Each number is 128 + 32 x the weight over the matrix's rms, rounded and kept within 0 to 255. Layers, rows and columns count from 0.

# layer 4 MLP down, 768x1344, rms 0.0453, rows 73-89, columns 576-767
[[ 76 134 104 175 139 144 158 126 171 105 116  72 146 133 132 149 130 109 134 104 147  58 108 139 175  99 163 153  73 144 143  93 179 160 100 139 121 191  88 134  95 100  86 164 167 161 168 161 142 175 125 105 100 102 131 121 169 171 125 123  73 114 127 121 128 131  86 155  51 117 120 173 138 167 110 161 161  90 100  95 137 104 139 146  90  91 141 143 163 110 161  89 185 107 135 132 195 161 136  92 103 119 134 134 133 100 129 230 167 208  78 161  79 112  96 137 141 165 134 108 178 156  98 142 131  98 143 152 122 157 112 116  58 111 177 148  99 188 163 114 156 188 135 132 147 196  98 138 100 171 185 120 110  57 124 119 151 171 122 159 131 143 128 172 114 115 124 129 133 132  99 146 101 111 107 101 120 147  92 169 153  39  73 102 145 153 138  91 150 170 147  97]
 [192 116 145 197 115 135 127 107 116 162 153 171  98 139 123 153 161  80  30 133 110 188 156  87 132 109 174 125 123 123 128 131  73 156 136 169  84  67 190 112 115  83 156 165 106  90 117 104 139 131  80 141 150 108 150 105 111 170 138 159 171 127 156 113 109  95 150 128 131 161 152 123  89  96 123 166 155 131 117 116  90 182 150 123 113 143 123 134 195  67 115  87 177 105  96  77 130 135 120  97 159  87 129 108 179 140 166 129 131 156 131 131 118 105 104 152 100 116 124 191  80 118  69  57 138 100 105 150  88 138 204 162 143 134 129 115 137 156 134 163  84 102 125 134 126 190 145 129 141 134 109 105 131 186  97  92 155 123 105 110 113 113 147 129 165 130  68 157 117 178 185 144 127 115  80 106 122 167 115 104 127 165 155 129 142 122 131 113 175  66  63 139]
 [172 142 121 106  34  77 128 146  60 105 123 173 159 119 133 141 103 165 115 112 146 128 116 106 115 143 158  65 139 139 181 153 102 135 223 106 125 140 139 151 181 105 171 172 138 123 120  73 119 132 154 146 122 124 124 165 138 132 122 163 106 138 147 220 129 150 134 128 118 147 153 186 109 175 203 114 107 151  62 104 120  75 143  71 119 182 141  90  87 166 108 142 171  97 160 141 122 144 169 115 199  91 106  80 130 125 105 106 110 151 144 136 121 143 176  98  62 158 125 120 161 134 166 137 129 114 126  71 148 122 152 125  65 141 168 137 116  80 120 116 109 136 142 131 162  89  94 100 125 112 112 212 130 149 173 119 195 152 168 128 129 157 112 100  85 105 109 111 135  79 184 152 157 119 135  87 106 175  65  91 117  99 158 147 147 181  86 125 138 111 170 141]
 [132 151  89 169 132 126 130 142 113 156 163  92 165 136 110 182 126 131 103 104 115  66 120 112 121 160 116 130 161 145 118 178 129  82 163 132 123 122 182 156 152 109 125 132 103  78 139 129  96 141 122 125 147 144 176 165 171  74 133 204 149 112 123 165 125 103 109  95 139 154  96 133 137 140 112  84  95 105 153 170 110 125 108 188 113 118 106 192 104  78 139  79 139 130 141  88 153 178 174 211 155 151 146 124 151 187 123 147 131 129 117 142 131 143 162  93 148 146  59 139 132 140 115 132 121 116  78 206  61 180 137 105 142 134 145 161 111 154 112 153 112  88 142 165 133 152 119 155 147 174 126 159 156  87 115 125 125 109 150 161 123 136 132  70 138 120 151 136  75 115 140 152 138 154  92 184 184 132  93 139 151  80  58 181  56 193 165 119 134 170 152 125]
 [137  69 112  77 126 145 145 130 113 181 134 138  88  97 160 104  55 109 124 106 156  52 113 126 115 107 133 149 120  91  63 142 112 107 113 176 173 112 171 122 152 123 139 136 159 141 172 125 149  81  94 122 145 114 186  67 139 105 151 119 117 104 140 117 186  73  85 156 147  92 136 114 158 212 211 130  66  64 161 143 156  97 106 150 109 149 117 126  58 154 152  79 180  86 146  87 128 103 150 145  94 179 111 104  96 142 160 139 114 131  87 152 104 162  94  72 102  83 156 129 118 169  91 167 129 139 132  75 137 160 113  64 135  81 144 162 201  92 120 171  79 112 158 129 170 104 119 139 157 207  61 162 139  91 103 134 142  83 159 151 121 142 196 114 131 120  92  69 133  75 139 158 166 131 133 121 109  64 125 146 132  57 175 146 120 136 168 120  94 105 106  71]
 [142 120 123 147 122  83 146 125  95 131 201 136 127 121 116 134  81  91 113 153 125 110 163 189 137 169 108 114  92 109 130 126 112  99 190 148 148 101 143 118 120 104 169 108  61  91  85 129 132 136 163 132 167 103 113 119 144 121 184 126  52 160 108 145  96  86 140 146  98 147  72 136 145 124 113 120 102 148 192  95 165 143 155 118 185 180 162 105 145 137  91 121 100 208 105 155 127 122 125 103 137 138 191 106  82 120 149 142 128 116 123 138  98 132 255 108 132 115 108 106 161  98 173 121 138 115 117 180 241 140 176  83 138 127 111  77  96 198 105 197 191 143 149 190 117 177 128 147 104 136 154 178 204 104  62 128 123 125  55 136 134 113 106 139 147 102 113 142 123 147 103  95 124 162 134 142 120  98  60 109 130 132 198  88 181 140 120  96 139 142 140 114]
 [ 42 132  63 115 106 135 129  68 171 184 177 117 213 120 143 165 163  90 103 134 161 154 162 127  92 156 112 117 102 138 152  94 126 150 152 118 120 153 111 127 106 107 129  87 104 176 153 147 114 108 147 130  64  74 149 135 127 122 146  95 153  93 176 121 180 130 103 127 100 126 198 106 135 144 159 134 136  96 143 171 170 139 187 125 122 174 159 177 128 172 117  68 175 148  92 163 117 108 144 193  84 140  53  93 111 192 175  64 104  99 113 146  74 113 137  76 123 110  93 131 176 151 167 118 127  98 140  60 143 165 134  80 104  89 154 133 127 122 141 155  72 129 160 170 146 121  94 128  82  40 116 137 103 113 150 101 157 164 135 103 120 178 127 152 128 154  62 149 110 135 167 140 151 137 168  95 116 148  58 117 121 182 156 232 171  86 138 119 135 105 137  89]
 [156 144  82 137 148  68 101 126 132 134 155 126 156  57 128 106 115 103 151 199 122 166 122 124 132 100 133 143 136 128 179 186 148 178 109 103 114 121 112  90 101 127 118 123  55 178  77 113  99 126  70 113 122 105  88 131  81 129 143 124  73  62 148  65  78 126 131  91 116 142 117 127 105 109 144 108 151 109 123  93 122  69 130 153 166  54  97  96   3 124 141 158 136 141 165 185  73 154 119 204 187 138 156 105 121 106 123  95 169  88 119  92 155 154 111 132 117 178  96 122 142  85  97 157 134 102 110 183 173 116 128 130 132 138 132  99 116 145 125 146 154 130 147 109  76 175 147 124 163  90 149 114 252  78 114 172 151 157 145  51  93 104  94 151  44 100 140 199 149 128 157 143 146 136 152 133 149  97 148 136 115 140 127 149 110 133 101 190 154  89 144 168]
 [110 108 115  94  86 116 140 161  84 138 143 112 130 124 143 128  80 193 114 193 149 121  73 142 111 193 130 163 112 114 140 107 112 147 148 132 162 136 150 105 110 180 111 124 142 155 118 152 169 143 127 162 168 165 111 120 144 132 127 134 106  92 178 121 151 187 131  92 161  86 105 135 108 127 114 107  92 120 157 116 196  87 128 136 137  83 114 106  94 120  37 180  66 158 151 192 199  71 162 125 122 139 128 113  94 156 109 114 136 146 130  98 158 126 164 141 154 225 112 175 142 151 138 188 134 122  93 103 156 186 152  93  85 126 147  90 123 154 151 107 160 117 158 142  97 137 145 128 123 110 138 143 121 100 139 156 110  85 151  69 134 182 152  86 134  92 125  60 160 117 120 155 126 145 142 120  82 128 139 127 122 110 122 123 108 143 118 167 148  67 161 103]
 [149 132 143 110 129  77 117 106 152 181 147 147  86 110 179 168 116 160 110  82 125 145 108 139 134 123 160 123 122  99  53 101 128  75  81  94 107 122 102 112 139 113 110  72 175 140 145  79  82 137 106 131 178 158 149  59 106 139 126 123 130 193 211 113 100 183 125 182 198 139 139 137 101 100  83 133 126  83  58  85 148 127 118 130 115 162 100 161 149  66 139  68 112 100  91 167 159 144 122 154 162 132 131  97 148 119  89 218 111 142 139 145 150  76 166 103  95 175 162 119 121 168 114 155 125 190 127 139 107 124 145  99 129  23 109  82 127  87  52 141 134 169  97 122 180 106   0 138 155  71 192 166 118  97 135 103 171 139 120  89 159 158 142 174 110  76  78 120  93 156 132 113  89 138 111 101 114 143 161 141 115 111  77 170 148 103 113 130 141  80 125 123]
 [142 104 109 113  62 140  92 134 150 131 128  67 147 143 157 128 131  89 160 148 142 111  94 186 132 121  90 126  90 101 159 139 182 114 145 150  96 138 133 109 126 136 141 161 153 120 203 150 123 130 108 169 140  74 136 120  93 125 119 171 147 175 127 121 115 101 175 149 115 150 153 163 131 103 100 181 156 117 129  87  66 119 100 193 137 150 113 135 140 154 123 125 123 133 151 152 172  99 124 127 109 121 149 203 102 105  92 154 103 188 146 142 144 115 154 113 171 147 110 150 150  97  79 131 123 143 198 112  89 123 129 131 139 121 181 119 153 104 170 123 138  63 181 131  79 158 140 144 102 137 152 152 124 193 133 139 101 121  99 130 108 175  98 100 131 106 137 113 147 105  89 133 103 131 123 181 170 130  97 101 107 111 134 135  61  99 156  91  89 126 213 148]
 [121 140  85 158 112  90 111 112 173 132 149 155 152  82 138 144  90 166 140 109 102 130 136 110 147 167 139  85  98 189 173  73 149 117 126  77 114 135  77  95 126 132 105  68 154 132  70 146  78  96 196 131 166 109  99 142 113 157 147 120 173 107  71 190 133  81 103 158 122 106 113  80 135 155  81 158 103  53 142 114 108  67 105  74 110 130 129 111 122 165 109 108 136 154 160 161 154 105 197 205 122 154 123  65  49 105  93 146 117 137 117 110 137 206  87 111 202 143 143 117 173 154 169 146 127 100  96 121  80 137 128 123 141 112 120 106 161 146 140 141 161 119 112 128 130  78 153 148 127 114 164 138 140  77 116  94 103 166 144 132  54 144 120 135 135  93 177 145 123 175 112 164 110 154 135 121  83 142 153 208 134 141 163 167 181 124 140 115 180 126 103 130]
 [ 97 139 107 140 103 116  77 161 131 101 138  94 110 213  98 196 111 131 105 171 195 206 130 162 122  97 121  92 116  81 194 168 136 111  93 108 145 139 115 138 116 156  88 107 124 104 112  39  66 130 123 200 176 129 116 128 115 140  78 131 138 106 106  95 133 122 172 143 131 121 180 120  76 117 126 138 119 133 123  88  51 120 152 150 100 168  85 101 169  68 122 108 144  93 225  68 156 178 159 112  88 102 137 141  97 162 182 152 156  84 163 120 154 137  90 136 130 145 108 118  87 142 154 177 128 127 176  84 170 103 125 175 169 136 162 134 150 104  98 112 145 180 105 146 141 122 135 119  91 147  87 132 175 159 101  89 136 121 105 156 158 156 148 142 124 105 116 157 175  55 134  95 115 140 159 109 183 131 143 185 115 116  90 125 114  39 126 112 101  88 107 143]
 [153 127 161  94 155 110 133 117 109 126 121  45 106 136  89 115 143 119  90 153 148 133 115 140 137 196 135 108  96  73 154 176 145  86 105 112  88 132 136  89  84  76 156 146  42 122 123 159 167 123 113 116 113 153  73 114 158 152 114  78 171 127 159 117 157 103 107 129 115 137 108 105 139 154 171 184 160  80 111 112  97 149 104 114 134 133 184 157 125  88  75 179  76 138 141 116 100 110 116 110 105 135 203 142  72 149 113  77  97 142 170 111 127 132 159 119 164 106 142  98 123 119  80 150 116 121  70 117 165 108 122 183 169 131 125 139 114 105 135  97  97  79  81 117 141 153 150 108 109  89 186 110 151 166 116  90 111 104 152 159  90 120  84 161  52 162 136 159 147 146 125 128 156 124 121 140 107 151 194 157 131  99 162 160 167 113  74 120 104 125 138 119]
 [102 129 104 114 149 137 148 153 119 118 184  66 131 151  90 141 160 160 107 134 154  84 113 134 141 134 120 198 146 129 120 134 144 159 120 161 103  77  71 139  95 123  86 165 133 100  86 137 107 121 114 155 134 136  91  83 144  91  96  78  99 157 109 125 132 185 184 111 146 141 104 156 122  79 106 114 179 121 117 151 116 184 187 101 101 125 129 118 166 166 130  89 177 151 192 166 127 165 156 149 112 127 108  77  71 107 116 124 130  99 130 160 125 193 171 146 117  84 103 140 105  97 122 192 133 132 138 119 132 114 108 115 113  68 155 118 110 126  96  83 202 100 100  63 113 105 151 150 162 121 111  47  56 122 135  95 160  92 141 169 145  80 112 157 100 123  73 103 198 143 136 145 128 138 129 119 135 157 113  79 131 111 153 125 120 126 107 100  99 123 118 237]
 [152 125 155 149 133 136 117 106 115 142 186 106 152 101 126  69 130  98 110 165 101 172 115 123 172 149  81 195 139 121  60 123 147 128 113 123 153 111  85 137 157 135 116 121 121 160 129 134 179 138 154 159 180 176 113 136 129 143 105 152 104 157 104 129 123 104 115 164 127  89 112 163 137  94 114 159 142 137 131  68 142 139 130 109 162 144 145 105  97 103  68  99 124 158  94  72 103 122 110 183 165 158 158 132 182 144 151 113 141 125 139 108 135 107 131 119 163 139 156  86 142 106 117 148 130 146  92 150 158 144 129 142 128 161 164 139 115 118 139  92  91 160 129 180 148 116  97 145  80 154 192 126 123  87 145 138 132 134 161 137 120 101 107 174 131 166 186 145  76 126 104 146 107 149 115 114 133 183  88 149 142 102  81  55 111 107  93 161  89 129 105 119]
 [ 71 139 135 167 176 145 139 132 138 131 143  84 113 131 112 141 170 132 106 172 143 136 143 140 118 116 151 101 128  50 131 126  85 177 160 126 136 202 150 139 166 166 171  91 132 140  98 103 109 110 160 124 124 145 136  99 103 113  83 166 164 132 127 115 116 119 203 155 137 116 201 101 159 147 106 133  95 141  95 200  81 167 109 167 112 112 134 137 146 143 122 159  98 153 109 143 139 163 143 110 110 138 123 160 145 208  86 117 150 164  88 116 125 101 131 180 147  95 162 148 198 168 136 142 133 179  89 108 180 132  62 104 174 133 143 103 130 139  90  39 152 101  67 134 158 186 164 118 131 113  83 140 120 170 154 132 143 149 131 109 132  93 171 140 138  82 173 151 143 130 118 106 143 106 164 134  78 176 119 120 153 192 193  83  87 116 116 160 141 110 166 105]]